Weights of a small transformer language model.
Size: 9 layers, 12 heads of 64, vocabulary 32000, 89.2M parameters.
Architecture: LayerNorm before each block, learned positions, tied embeddings.
Training: a variant of SOAP for these matrices, 706M tokens, 5388 steps.
Each number is 128 + 32 x the weight over the matrix's rms, rounded and kept within 0 to 255. Layers, rows and columns count from 0. Numbers have three digits each.

# up: layer 2 MLP up, 3072x768, rms 0.0295, rows 2778-2906, columns 384-431
# down: layer 2 MLP down (transposed), 3072x768, rms 0.0295, rows 2778-2905, columns 384-431
up2778:152118184115157165152134120149018133152116101177152186157170179116071122177082087225091100051119121136076123080139116099102097154117108132197156
down2778:094090086141151123156104139117140105177134168118123118164162159111098111107094123135137116166079152102146124167107180132173190034115123143100097
up2779:152152120089174074083126077068078137161085085149085090162152144102163138144139125187127187140143125149084155090167143191196077146122149091179135
down2779:130189130107122090150118152133155161100162235118082100165137079139132117114108108060170100136120120126096146143180037126167095097148099189149105
up2780:088179105143100142199047147073093113055069142160179184129122137132155099120108147093133099121125172160144146114102100147158054169174145140100132
down2780:094148133118117151068159098165154153207177111139136142108116093113122133123164128100099133119070123117088132119078082142172195155101136109098121
up2781:086125074093181137134132188115105087127168135112082136101124208128172145149185202081153138111131112094139106116114121089156163152153141157125091
down2781:132167157118137099162158159125119162197139111067137095143136104144043078101104116142181164120123108060105102148092158102126096106117112134047117
up2782:146139110161150129179131177059162125114100171117149187091159112122087130109148171183070162155091130122118115140131140154127214134102087160155122
down2782:107154124152126137117098099108110104153090110159205153100103148145178120172071098156119100160159117091087134101091144110111099177094116124121110
up2783:166124091137140138098071219159148082105082116215112165143138138118118097094134189121127098134104163077112156088138130149146206081060081092157134
down2783:141071127129111134143185095138094079073153106148129171158118164133089139143091155202108091121151150175152059139132136093117131134170157132166130
up2784:177093125086119170078124157140130204050127156105115181108121171135183118092103190140220155125058055203136153193140114162113187139103122113098146
down2784:143219115147130139143149131170101113129109146129155142143144130110117122185148121131084102134087075066127081128151128146121092162152132105129125
up2785:107125120142128160138092137053099113135123081129151155105136146186137141152104161062125128101104132140122169152180139113126119129093095143134111
down2785:075118126131167109142130091130092112068108123104141123164089099209151144086077073088185166133155152112088104098114106111174129139118226077070125
up2786:113144098129134121094066100194124095109144191112141143072113145110132150111176188139177134080136121130071202127121160142160078151128129089164107
down2786:183181107123145200166153132106124171121127110128058092141100151162121144117138145053080090111137150129169066090211127130054137101112199168071118
up2787:139147132072055168181091132131145138134139153093105143098162111122133124084108152115127133187139103138165094063125121104095162108188151161163139
down2787:107105160147110128149096134189102107068123140128076152140121135126134106090130103144125075135124128100146173160096141127113118166154163144144159
up2788:153147129116131128100090141109151151167067161189145094157105153148110071119114163106093128086125096165150124141080115187099120176116111111180157
down2788:108136147160123142110112146135106122128164148179092043145109078075149116127127151111126094096110133121081161067055082145118119112114136125147101
up2789:087091144142151105125132159066081086102075164214105127115108125151114130160116062137089105059184185139117145129151134182232206117139095109137189
down2789:121154146132147078156069067157084084097102110144149116168129124153119132126187084121206135138153124149073081104167146141185133085143151167128138
up2790:092097161124091135102132126065142164139175157079119144093172127102155143097156142126104068096195109166183102106080190091106040151168109163124113
down2790:100122140169105052138094151146141127115158167162092098131114121096139095156123098154158142130179125127215126135113077075156111135177111142136137
up2791:211189158088114136094118136121141137121144132100205110110084047147085086085076135177130158186072152102139139078070098114142163176112103091071151
down2791:077128109204204158155167140075117101168159157161089159170137138167124105170119097106116122125158119125108124164176120048121110067131103180115128
up2792:153129074137161093115124085046094103102161132156078140166169111140152144096178090132204159145140158159172145153121120145166145162128165147122103
down2792:073139151096081173144150141170103146157092134090119148094125148137124119173083092107132097126150117082097091137170078139091139132107059153134084
up2793:126160161150133094110145151100163103106126153134153140097120159135150156046134120173158189060109076084111127169105085144115152113136130106094145
down2793:081136098109168120203098173142118138128090128110092147100158146144156097077150104153093134180118160100122120163143194148093139125066120159150128
up2794:130097123136159078103057233076133054145095104192108132146163147117070170108072120084114173142180087115180076120144071156147147107113123166151127
down2794:095102167167124155111131139099108160123137144128114129131122168079135140129123056156097111107138082099155172135194140172137100136137142171100190
up2795:141149113165145135130106165098080171051091129132072147121164084153114154137162157169125109161147118078067123175214125104113158117161146122115078
down2795:120114100069126159133115114128140138128170129112109065140122113106122154183152137144161162082170159141178114087122151100082112128127164106048084
up2796:110132095081067096164154108109146148152147185097126105158147101087067100106120129106175170129095146101133138095149105133084179088110101055108111
down2796:194146077154127184099099091151149166117194133156108103095122130193187130115133106163155121084145177178139142149051155114114104093151193159199148
up2797:166069099100090169108139130127083125132134158179153136148169147144080168149139095101113137095125159099115173118156144171153071128142095140155109
down2797:148113158162124102114088091083130140135072116138127080145095129109143186123072156153149155166082163131140089140154093097131172124083083077095140
up2798:084100137019208125123084202127113156077115163134116136132175103135108136146104159107129167138107124116170135120115129135164086129150159085119142
down2798:152097070192097150125185091106152147102127125147084176154157166076183166153186102146113176120094201146136140091119102110124142096093146127092127
up2799:145113132090046120156055152147131111194141113167152122163141091217128221171133125100160144086142153110113132143093121075131141120113142130135139
down2799:171152080185142100135141099176136198148154092115148120135120117051093072081164135127143095192107110098167171167137148085039137067134112163084166
up2800:115174111014195190170124151197103129126194105141084150077113217114112086162172102142143118137122159130106134108191130107190146104099186160088164
down2800:117143111197126131175141109176157130115156156117100074112180142124112139093132130128163167149149108086198067085103114118097074190121112133152118
up2801:068069136160140148123066076207160120067101165105175158185130090125141103134117074166090155147144154127152142144133101146088143122091115106098105
down2801:144152123125100127150127117101170142109188131197106100137133166164094179146105119121127101110090130156136128143077142085157129101100165110123120
up2802:140075122179129139136096115171109143102085131132099159131113177147148173117170112143121149141192078112047117139129079130171132124155118082068105
down2802:128182123105118108122178156096169110063160105145176164135101136080126152140082118114138089178119115130152143156060111139126151131126107079154081
up2803:138098139145158113147174098162119098144119098151067140110067110180135126134094109176135110061134139141110163169120160172127080174121139099103150
down2803:000103168131105108187140100056065091044189104169108050106103073163124121161116154149073126120126126163098118144133205139197090120158138160157140
up2804:178069142110149100161066136184104149140123134161140180107120105122151065156060124091089131103079112076112163196120142169127152047114163144117173
down2804:150194095137117133139078200112143163139138164179129103155113197163091130164100100112140144150129104142177115161107094133121173172093155163152108
up2805:149166118124145091121143144099134111095090132108126114103184122158129103118148165141143102120148140089112113131148096142103105078210162130101109
down2805:114147110184119149112148170117094100134109109106118158155101148104125130120107098095036129100083094119175149130126120148145131123102080100134173
up2806:117142120082181145121179127191153118158142097167115131156129145143173118150104147116121096162150201076150137119160166111126095162136166115093115
down2806:091071170144127165122118140060125172169104107116147155147123142057124092156168167148137109112143129120055138149141108119065084103100126108107087
up2807:149233092141146118115120181093140086118136162074141150129132163093083099163110123094162161126119126130170187147112139109191149100125159172141142
down2807:123086131105123162137105080096133140138147113153115128114179143198172137183131151128141116102122153170129204061086113192188108122140108089138148
up2808:088143173155143144124127139108161084147171131099206142119118118080113133153181152174144134157175096117136156138144166139157187134147172172084153
down2808:113201141082113119137130154119121126135099088120135135074105133094095130131087129191105164130145146154099153134156121074101154153164071140173188
up2809:125108139091159135172145138150129125137081154143031164119122125093133094152099129128129110183126073137079175151079105164129093068239155138132090
down2809:124138137149115114147196157115103163142059144101156106119131112075142171096128146121087119071132116056121089163067133118102181164165198084124140
up2810:147103110088141133143132143099166125098143135148120115114111139178101153133081126086159122166143091091118112111112126116107124101187132186127122
down2810:126120139213110123112170119121156107114163158106156067123111151125165182092132143140117124078105105091111128146077178103122164099144145123106099
up2811:065131132186095109130141179130106141126144108146106175157128075102138100180132147166120178178104169138137172163161134161158141133123132190160102
down2811:116136161126164195153100149087141135120126139084157141127110140135044184147118138131180103102118169174101235067085167136123127127109103095095121
up2812:156134145113113188140075097122048093190151165177122122149180121137121146156088150128146108117127151066137151110161073132198118148094131171114162
down2812:161098098104188155078138049192184113144127062158132125139138147097158121126059130169103140142139161175126153128107137080167047165158107085117104
up2813:065155154147181135090167103094121118099145169117062103148155144117159106147084120169154138151151189155142130124127141101129194128098087132057130
down2813:072154049103135167179153146162111075115103094143157115133161084078087109090145159148124190127106119094125182109150082112085130110125094080064190
up2814:098107142118144148133062142083134132113121180170138118126111083145139120136063135100128147148125122160168067155152103173109158133152152141129061
down2814:152118163157071171132212140085153148073112092127176177158102118152119139162128120147090116187107101155134140161161061177062104218128097145164121
up2815:116151139141132051142149182149067100099152192088106154130168160143166147127102110131125126123089244076123061161121164085161143144150136211118139
down2815:132085164178122143101116160129139107162111145176123179127194116204026154130115184086144123162144061164124220097190121155140112148097174124095127
up2816:095133101142140123088083102133123146113123097120104143128121118109119159109065171164185164127091140079093154117141149080139166097134151110130149
down2816:178068081123083148139095167116159168133146146123105141122155183174147157102143172137127142155164087124117095099107145109118145115120125137099057
up2817:143080136143153132080107130144116144128125087163095074151134119149079139167131137143110146130106061144189191181093117136159108098076178170142150
down2817:110161120131161101120172109103087154139148145099069143154153197187145183140140136125155154138132089135095156205169078116104147152145117159156109
up2818:136128071157100192147104184120131117135093126144114131117134140121132189203130173101077161108148141125063173161095214109072119114078147156148143
down2818:131153167128131194132097101132094125162150127101110110187156058155100130104093229100110092154124113068168120127148118135144181150086071172114181
up2819:127120120134136135159122083116075087166122143205133154151153154117139167158184130163117212107095170077120122154141160164122154172158144192166107
down2819:116185134122113117086120186127068110182098124120084145131095147156104153150072057082119136088154078118116107109154120120102129102174111106165154
up2820:108122107179121070131106094121116089099131122148103127117159147102054122104104143110108117109110099161171139171135123076144100115134094082131120
down2820:108136123089120132112160190171136136135145104106111097131154135130144102123167182156094113153123175178169097075141169132102140143114126077152140
up2821:111121149141089117158166076118092124163154116143140078162132126178170096189153137149123170128102177125123084067134065145096108078114109130154092
down2821:091120126157145094120113117080128133131098127156118097161141139134051182127106154065151156084166098084109113133133170109130114154152157094127136
up2822:138129157126133158153184106089154121157128149130141139111130106111125141082154141085074107127136098153104148114134088147108137117097145107123126
down2822:139217177169164083159098209142093127082112153111152137130072136115093127175119091187157154102153114127058159175081145129140109157174168135141105
up2823:133094121105105083122136170145155119105153139052108147071150115118093128153134092102130190108156112127154100091133119147120117144134126085213126
down2823:131109120131161114166130082140157119083070144167166128153153147127198098147088102132143095168131176121113149170154135156121140143137071171137184
up2824:115134095114156137129158106130105154176117132144103068124135095119114084096118131105136124129167124135144176119118193145149160151102150183079160
down2824:147105169101115181139158090115159149115098169177089119131169153042049125213169138093115176119176077073142064105076141147110128178118137117180203
up2825:180138168119115157065142158101124059141138153168085123095174074143153154138163108153108149105154101178111152159168093151169090149144094166119140
down2825:164139097089079121181165092121139118132102102133163104122165182138135131133161119040173094096090146117121157147114179090136108129102153061185115
up2826:090067090126143164155074148065112093079131114203115142137088144145099134156102081118152096110161167180167146141154087114165120146101094136100144
down2826:133166120104141116113135153157093101122150133125116149153137137091037063180157107157121135103138116102107145159135106118114157158111117139114147
up2827:117083166138194136128151119152156139139103137147098123119101119136126102140099117135065149137145112148087161152121094186171111155144051097126124
down2827:091093069126161165089126049099166126150102134149115112166129114078138104138147157133120132156177138114135164128121102168158142115070126079110106
up2828:108112167137144145103143105093126117163156091067142150109161131138148106158169109118102086153154099100076166117149185110179159135160096145212135
down2828:169148067106145154128120130164128143087071137177071114163094156160167128122123091142153148077112133061136137147115093115120091085090095161117115
up2829:137182165137079066097110125155116097108109165187115127127050126161126144150054103118088090125156097102156084083171131097148116106106117130229212
down2829:094150111148099138092148173101225123123075202122137097092151145213146128056131124129120112138166123137200111156043141169089159092095183154123158
up2830:091136107123108097055163109133168078145123125092154159140127137108133173124123170094136159081113152108132129103075120105134206165105120167153206
down2830:169116164127171163188122136142128112162110096180205042131122100083115158132104146197085101171109059171120100121133157134145125114088082140108172
up2831:114127113119097185163052148107174111124125091203115130129126078165167145164087127184107143081166098136088192099115143136108219089189167150177118
down2831:163197156162148092112125104112097105098151115105131083152129101157125047067149113081169129135138154093167097150123197109178099106142112142138129
up2832:071172090151155196169097160139128146147070139103163142167125123096189142117129155115120090143149111072177060142040112140109151157093189147071090
down2832:095083155130133115109118192136101112122175141117143160132121130094090126150109109081087103138118132135106116107122118086192120116112155100165124
up2833:106198070151113203148191209084166126116141020132073080158120084112114217203158106085116121128098124073114123129088153076128147162105192099044125
down2833:103117178091112096119096134098076175130135134088025145067087140126139141137101144089164098119183105148183157121080099227161078119166093120127121
up2834:160106149128089152157135118136056175135138086129100131201154142137113144144107109062196108097117160157096073148104168122176119133089116092095106
down2834:167133084106091122127097150201133089125140155133172102146067102180207165136175087150124119132151129111124080132087146121132100055134089151150121
up2835:138130125130156156124119184081132141109072146127131104064090157110091136101118174117135131129100169098092127075117122168118134068136114134086131
down2835:158075155149162116161114064149110151129093177116135077158132147102170136147108107144093147140110156165119150131145064114179114145165158128124092
up2836:147181128112130074159157176149096140100145157168141102121114097114085134098132126205131073094159171121137096156157134105140126080126142150135127
down2836:174158181093136147118133129092071183105110107168106140104144140102148124093109144128141190148103159066161172116110080188076162146161101138166097
up2837:147128156147167172088131128162127092128188142091157112141151094107163155128099110165158127146156155134141166081136096121156135131109153179111195
down2837:115099113107115188109153151174107153110209128151108090167121131111141129131185157176117119184146138105148155096155113126091112113134097151135140
up2838:136143086120141143124154118171076060121102144136153136148211121152092114112177113197087155126144135178127123138146129144125125142143162110141144
down2838:115098128084089154076167095113124121110143164191108113177133124102090152139134114176147157132178078124131124159105133105124070152089098135173135
up2839:141086146111140159150161132088148115160177143163149143121176130150088101134110134099126161199119140159126123140126114120129121140110137165114145
down2839:124146116063041141098085129110085153117120140236111095082110166105094157139137035147176126104132141126115115096108152132135091132138148129064120
up2840:124171069131094124124075084143160073138089168115145169140107072183084091143063125156134121121116176120131096139116133116080178208155068130119170
down2840:154107213116197132120160143146104176151149079182112151125121154075117159133105098099077136152069113163147140120156047161147122120144153146085160
up2841:159137109109116140157114126082113088152098138145149088083107030111115096092057114119169200076137117133151162216094098149090088132150126094176145
down2841:104159071123137087160183141102134127118127160176112166171082125102160099126151104037144096113100169091142164112153147095188128149129107099107120
up2842:096166199125168114176122155130119141208113155132127104151111194135173128161134094109155156114096254155148142241144134081089078111155176153143128
down2842:123093136138155184074093157168088130120089070121087139063044108108047055169077116184078161141131150151157099126129160116129122122131162154100101
up2843:127137114076175164101194151187142132131100201144113049075116136172177066092148155137109131132084165068143175165158140145193135113100196138116140
down2843:141138159128085089158100068067098115167075101176177143126152150141073204162107142110116206133052092133070083169071110164102148155109105147122159
up2844:083138100158105124088112109107043115087105081102123181102160214071126137108116110103095140102097176145131113137109084084080081090135153117127136
down2844:123164116122097146175145111069114108150135139113132150116141126122095073167073133114085124113157133074114117124058125120125106103099150148086100
up2845:174128107122171105107128129116127150130133139108133139151146094128180095183063082097102088143087148107123142088166110162146162150162138118130066
down2845:113111127153181096141210125144139156131133100132161090173099223111183089107113087116138132109150136081128084060156124100133149098101092093123145
up2846:136107112124130145172137157109119061172137159135158086139141158115136109148181107120120129141105078128137088123122096140206139096118124126105169
down2846:049110130105131113154195064128118163111107110142110085063136108123179127113142153130145117102121096104123115099158115105131151134133154127188082
up2847:105145068160154134094142056091110166157148124158088121191125153132139144144127118153127134064066137144082162151132122109129099145075131082127172
down2847:100099054093116158141141143168128133131151183168129098093136170087132135059094125149049098136146163151150095136074117073122139128158096195090202
up2848:206105094128149122127204108120122135094139094111096077172115160130094105113156144087079153151153103146104187190087170114129112121086151158129112
down2848:114092143128157126117120064121144067080098110130158191123110150152110070089148155184096103152111161119155110106163080133168096113112095146150131
up2849:144114138095144112166116134182106132137083126094123176071142066123165121105073092115142146110165066172142130136077149128145120150116074087143121
down2849:058131119120152059087156092090150111083080082146094094198104085096158114197146193143158137113095131157153109123174086143124163088079122141124067
up2850:112165117131148118120110100130094124155188128066120152171170099166150102132155126113165153134128120153142138112126176116110173105143107164124149
down2850:120114163117079102204159093165139106141095170140104100073078124156151132101117093126143137107150118053147098158088134104063156139125185131173122
up2851:123113137116149120094118100133120111113150151132164164092148122102158156150163143145100208173183144113162148158150151094112077158096152131117147
down2851:112115148136099117173159120105144174112113052146122071131080132100114156115085089144169143139131096145145161100139142097121119133108128106159127
up2852:110094097144122152159130122105101139153117125157152082145070076117166142125106150078179088142132193120132078079095124133145180170198150151139132
down2852:118110181111154128115120165089106141153149109133115210112112070129082185106153140176109121166106107145090153152170131075112102183110133062113173
up2853:151122106110095089133061116123144134085092123186107082088123087217128154096066148081120162095089064148139085155133103122116121059135137111133208
down2853:116194026151122129101118126147162154140103129171149103141115113140107143164134133191127098166101146197135134101151098130110097160084122142181105
up2854:086106137185109112078139110082132131174028110125140137135150075163133101146177139161132162114184050099142096171139045138154139166121104019156118
down2854:113178104139132055099136129135052125104187120164082146136142122125171067074129079117132158134147101144106076140065176161146115083149154150101218
up2855:066083117159186108156178123104137073114094113108125117097133214151159113158068107208106136131139146123182106159117089165106138119106125085188084
down2855:103113173187107085185149093144182105080132129170135134145233150188130158155154177055093165185151126127120101146088153091122150110128192150156141
up2856:102119082176110127163079085119098110130128101133139137121083121170126149115094141095152129094123082091137145141102064161139080134169123144162136
down2856:116192118159094145118074145146045208121098154131132171137179173161122085159114093075105087156132124106167120094126092168159069188110127130100195
up2857:185144127100162129105101106085091136124094095093056154132168098118091148107126133157149171116163090128161128088175130097135169098181096108150087
down2857:193146146167120157122163175152102119104092137153154177148133090071109071056129138108111129118120170096119140115164121078163132096132105147134145
up2858:151105103152151169145176091124074140125156140118134086148148149131058116174124116161124130149114168177118173141135093151151159089105060165116125
down2858:139099118178137107093172127162076130106071149066074123161108158147140083118080108120135145147133142118124104251123151146166098119119105095110095
up2859:124142154100114167145122131154127151170110150147098130133122107116133076153136104152160156087139070153082090107157180084152096099156133113130120
down2859:143149142119093139120155098166177131129122136099128082085143122071099119128138152088110130108126153107144131141189099141073112161077095139161124
up2860:143087123153180119122092174180119127134124102140110149132163109126067127124139077175150108138122137092190162104082074105119122165040035142172160
down2860:128123159169121072123132072167153088115179091095120111150120108142148143089084156164111129102137155144142125057156185173148163153151098126180096
up2861:094130177151080106147133164148139145100142098165139101107147124129109098135112125163164119137149125103109165080094127082190126169128153098104104
down2861:139092146171129131125125138119150108126168151122066147107057142106137097131175120156129167088163160071140211165084107194081163103151156115116152
up2862:139154196133135069091195118185139185015125161155054180119126074126141147147100145101135133142110078150093133133143159135072160131072090185118170
down2862:112120164161062161120111157129131056200121086111175140150144155129188205169103128141117185086100165157163110154108139122106137157135082115125136
up2863:105085054100195141136123102103083157191110102121134146151114119171077131161148068112137101121161183113139113134146153152141090107146060164114132
down2863:082134143115103097098139125081136090064124114150137147127175159149125085077084164145162126145124095134145159140114083046135095139123102115228123
up2864:117147165155095153129196086140136113130107119125166103125112141173173124063111150151098140166131160119194155144120131103109148127162096114114112
down2864:135093179116108139105087188088117133113111142126143182112130158115099103157105099133147158111098138119128158086167166153165155127134161129151112
up2865:057119129176128111150139077122100156176137160119173107212076127167158052104141171084089119139151171139149085073068143103160116156190097178116186
down2865:145112103031166173138080126123129142156134147148119144099125104132160178118100101128124185171099136127105156147115144159102075121134126089172100
up2866:150186093145090104165171093169209081128198094122099097193146088115116157106090130106195166107119117141146108110146130121096059148124140111091141
down2866:017117100085138084128143172160116114140089125168106108139116144102151067210121140112098139115083156091145182128083115104081127163097165109156141
up2867:141062110116166134078164104128097163141133153142193124098160119120133170118099217141167130142128138099035172110090089089110147130132105114136133
down2867:130140145168164119157073132133129139157156145121054147105149128143103103123159076141092111135129123108140137114104125089082116134113156126115146
up2868:143141139167119048138102141152093148102121128097124144160087124151147138087148133089133132117138132161153087094155095089102087102131165133142131
down2868:165135178172158121130151076074188129130109128118105107140092119122133149114100113137138157075179124071120123124080142112141152132107076123124154
up2869:156078142146140157110142103116165124149141067100132104161085186182125089145133125147158196183169136107141086110132117155119110098155088090231234
down2869:156138150154130140155126119102126088099133048130104150148112159137171108133127125090114133102105167127151129146145152121153157083104114114134138
up2870:115085125086069132141121128103126120108135148090078143144113110166083123164143140121110064145146133105155088140104086110120161115138125163070126
down2870:114087132131068091140130146118145120113151181111112111088173140139183128182166171128077107124087146174101126096127157146163097101111123122157113
up2871:113096084113142148096087153147134095112125124168118127135167070156069139164086127109096104099132137074063087140147185157037091109124159157098085
down2871:134110084083101164151207117141145143134126169124140097097126135088204103111147129173113100101107161135117134135153142186146094129106082172121086
up2872:190142171109163087133176084114052148183118145188144121166088107144092140087067185149156193150128185163142132103123118142135065104136056037142135
down2872:060131085146244154167075191236127090188097148161041148153108179151074073132095153115138149119149051090109226158199124161067076052160100125128175
up2873:074115132169165101102130153115164143133062109137094153106123072094120091105098185063145140175149144139099107127144142141170121123130174119106123
down2873:148134110082124086069152132132082143130130142170121109133149186130127133179146119162128133152142106192162153134119156120095109131086164126094136
up2874:113158171135040175081170188127108134168111110170065134199180043120099082147114180184123142167097088136128086135117137155131141147171123110108096
down2874:172091139054121146138135118088150138149159139094123119073137114076156115107112125042164146074105192111149197156129159039197094085153133149135169
up2875:109081140151122095162111146145059174135148098077085078149151173098134186139097089116199113116157120085088136143129110159133106161103052121085102
down2875:073120132142111148116099147176147140097127174129122154150165157125139160170105105135173138085086139116105162134091142135168135116098137114112184
up2876:114135134111134158075106124131067112125124128119093086115125130111161091107100128150083146166082126108150125180126161188104106130143132087104151
down2876:223082126098162115140133073094110099200115124130140137092115120092126098108118144157178146128142106133067133113107156119140187146126072136115127
up2877:078188127149123124073115131196085160143161158118115112134183185212138176168107188139125156194120121084093164158041128079118105177169125163174091
down2877:131166185058131135154130100171094078116154140095134153154111092125130145169113103118103143204066129095144128147094089166121152137130173116141140
up2878:149166143083092137102138119139142169137120179142153143204133143145149134105139133151160092108130136106124122056129112158171134122129154149141165
down2878:074108161118136131119093145139204171158163115140124205100137110145106120143086153111055107161112091097077177119145141083175137115141170124146120
up2879:137144102144141111120162177143127139169078126116135079166073125143118134156155120071118128111131137108191210139123104096098111166129100159177143
down2879:121138128115103125186140083145076116143128121159139153156164141081138158103113139190117161160110100141048122129100126112153152135118094156116113
up2880:185153100152132143101094102094111129152065174115098178118113116179084140159144146125157111092103117190167105169133124119095138101125185150144143
down2880:116102109226121116139114094139061164127134130159125112110089106079109121187125141046069126107157143128127106097085079194141123157104149130118144
up2881:138141151149107040177101122150134165119193172170082113091080109090088132087108091148120144125139147118113097156133161147145124065137119121100182
down2881:175092148141131103053111151104143122109126153110148164112096168158143179110126189113143164144144123197107121131149089149160101210119142180127091
up2882:111142112159139110106066123149190090089066124156160131118159179116127102109090125176153081149128141134133151126139140122096150126190112079110086
down2882:136131105075162123159199133107106112079101083146122112110125095126121195172162184140134128144079116092105150098167105114105128130084155131101114
up2883:128158116204063115108101121111167154060124144171130090160089167129131151096107094142107138120112187139134109144100103093131175115150134201209149
down2883:149127139133140192112145117120127117108125129108144133150200128137143112186106145172152126138156076104123169108097077186168114153097174088096148
up2884:135109130110162114098091171155136104082136092170215170069130123164131147116071112198103161102153089139114123150121099125074115151024185190093115
down2884:123141132137153136163126143169092093170115135104142119110117127125179184112122114122110153080133131117149112138110155131088092109167093127111044
up2885:156098195132160008150121106108146107147111135119082167098080112094171121063134093118127090167112107149189060157136109165176145102164166124090140
down2885:152124107124130159174121162068135136079145141142114049130130100168077112156094057120107139155134145143191231092131113120126148134071108159110111
up2886:096097066152104097170119161126154173108116190158110080153131230173116112113131190115123131085146133134112127082115144082175219148083062093182134
down2886:118071165145159131124141109128141117135162121123162141147131103115127114094074180128148157138106103099118098138107116077141111177100164141145088
up2887:188148134095210097076151124154125166141117136149172116132127143078124068150122145132190118097182126120116125164085087102112147166122159170134185
down2887:098181107130099152216143184153139096085152080142101125132137200166166116194140158122161094154106150139125120084140128121128150134130085146098104
up2888:118092093136109124093140106087176089166120157110167102097179120085103171088098172159066128096153132177123134157072121097116099186123151076136067
down2888:123088189151114161106078109147058159172084151189120081081072143096124120149136122189141161139179144121116148138099112126181138101062157110156098
up2889:118090181099120061164176075094163122163104142176146134123137202055130106167056158125120116132110138101111112158114102138190124103109158121108075
down2889:108149156128130125188136077084128171114138091129077098098157109114100068144159206108125105143073105092083095141128114157130119108075076176129068
up2890:129155152102115141145147123147104162166127141092146112121138129115098162141118108153106147104117143140119134056147089128119137084159065140122070
down2890:122067162105099114133164116088141100138145197115095153173082163128127113144116160123077143166080100084114062162138177142124150100138139110149140
up2891:085122114185146059094059070115130131110148125113127064089155084139143141140161098076147210207178119167086148117181105170132118130146184159090085
down2891:145121116109123195130182086127061148206130124170151163147108166147092085132114088154104107146153148084134188142181148110173143063114121067131092
up2892:116090167128131126126055091107113104127177102106138124105116090097127175105148101132149132115093135199116151137136185083201079123110105090068133
down2892:107093052155082119089182124138080091121162152152142106131125134140107109110112107102051056141097174118181137066168132131073109128136127127146128
up2893:138124099117131167044109130198135140174158117118165171108152125150084123160104101151102123109100170170099088144160126177095164145189127176048217
down2893:104087099145104188136165166122119067138136145152077124140169181143126160144176190093143098164151103129142137098176209136141184115072144109122140
up2894:127146133166121124119117112110105155153094135116117124148107122126099144089103177090118183154149149141149102063131116116086134086151134122120128
down2894:129112142162091195079137118119153136140099170122127107166115139179140138137114083096158165097140105128126155143118149142168059127138103136092139
up2895:101122118220158141127101024098145160141119116138104106083123107162131106135083108140179118146091078115117122099164075146103090093141129147140176
down2895:044141144119130156113176115165094111142070114146188145187130124123146101106133089113073149103124210109161166118140127113127143130087109157153070
up2896:135127157102128113125082155130168187180124124137108147093096120141052124141127132184126124115110127194169092201143117173077142124061161141123133
down2896:121105177122112151147171073144140084111124160064148100127091078076117134174158144117173180076161107115123074097139111080192081068190148128125137
up2897:183158080097184071107132175095120068127102080154106135169147140155126158058149148106170114118106161094187115139153154142121140126112117159143107
down2897:087146147114083111098161065144115090158100131107148145100172166136145102156207227100153087108109087200077122127141131126104150109168163106148130
up2898:108124070136158122103178138118163181094113142091171165056096142146142085107070190117105100194154184117124116172144092100126123042107058146140135
down2898:154106119026122093108167082126099099187177159082124158102123121172165143107177157088121138172122157146081216132126122142069191146156108162159198
up2899:091131066058123138095114187105140113130120173081118183098146114179140109066129154137163112092097094137166132122142124110147149060105110133158174
down2899:165169132171115100149096122123170141155142098089161109118086141145140122145079109139097140220132118133171100130157117108140130162142133160132131
up2900:141142149105108126105124136090079089114171175161130141158177128141131121138157130147205138107077106134158150135113120198116148075115140108121129
down2900:164074155157124113101130172122192144122159123140084096087088128131154180070091133132132094126126159144122161144124154096091122123096155073170172
up2901:125116112070126120050165174204108104136081173132144168117142151127147101142238098136072123103160162136127109069130148113080131071080150096128139
down2901:077131086082134154090169128115067116071194163194050140148094092155086197112131154132113131185145133110108161140127166151202101069116126169141109
up2902:087069090125084107106135097121138109083082134097119179076133129125127128105122120107093122105182118095084136158182167147122085144113147180210114
down2902:160112115167126097177090159113103128107118079107169120141119130143081114164138102154103147141106170146082115071140143107159068109100100077019119
up2903:137104110153168112183113136113158157129106098094119080134159128096172163094171105115175124129132159089080116156141070126167132167069155136129151
down2903:137086061111126108132137122120138140124149124142078105074091108144096134148181158149121115117149111134116135112151161133150170129155108154075097
up2904:094116140084100039174074150152032141116073158104137165180133150114147108105192162098136214166195067124101155107096133116087094135177091104047113
down2904:146136126089133125130103175197196096206128151108144156160097091097097125089160121121121098148091032106156182090194158189148064065147135111091137
up2905:126090139181149126145144166150111156126134134091109094167157158152083099117102118127169123095190083143145115128168120073151102104097102137075137
down2905:118115131098113152115134081115133144134101157144108111109109109100106092155117145092133151140131092118072199149112113146164104154120128126126177
up2906:125127164165157132115104095136116163114095107162144162103124123154129137095071161132166073177122167141064131130147150139156137138130130108110121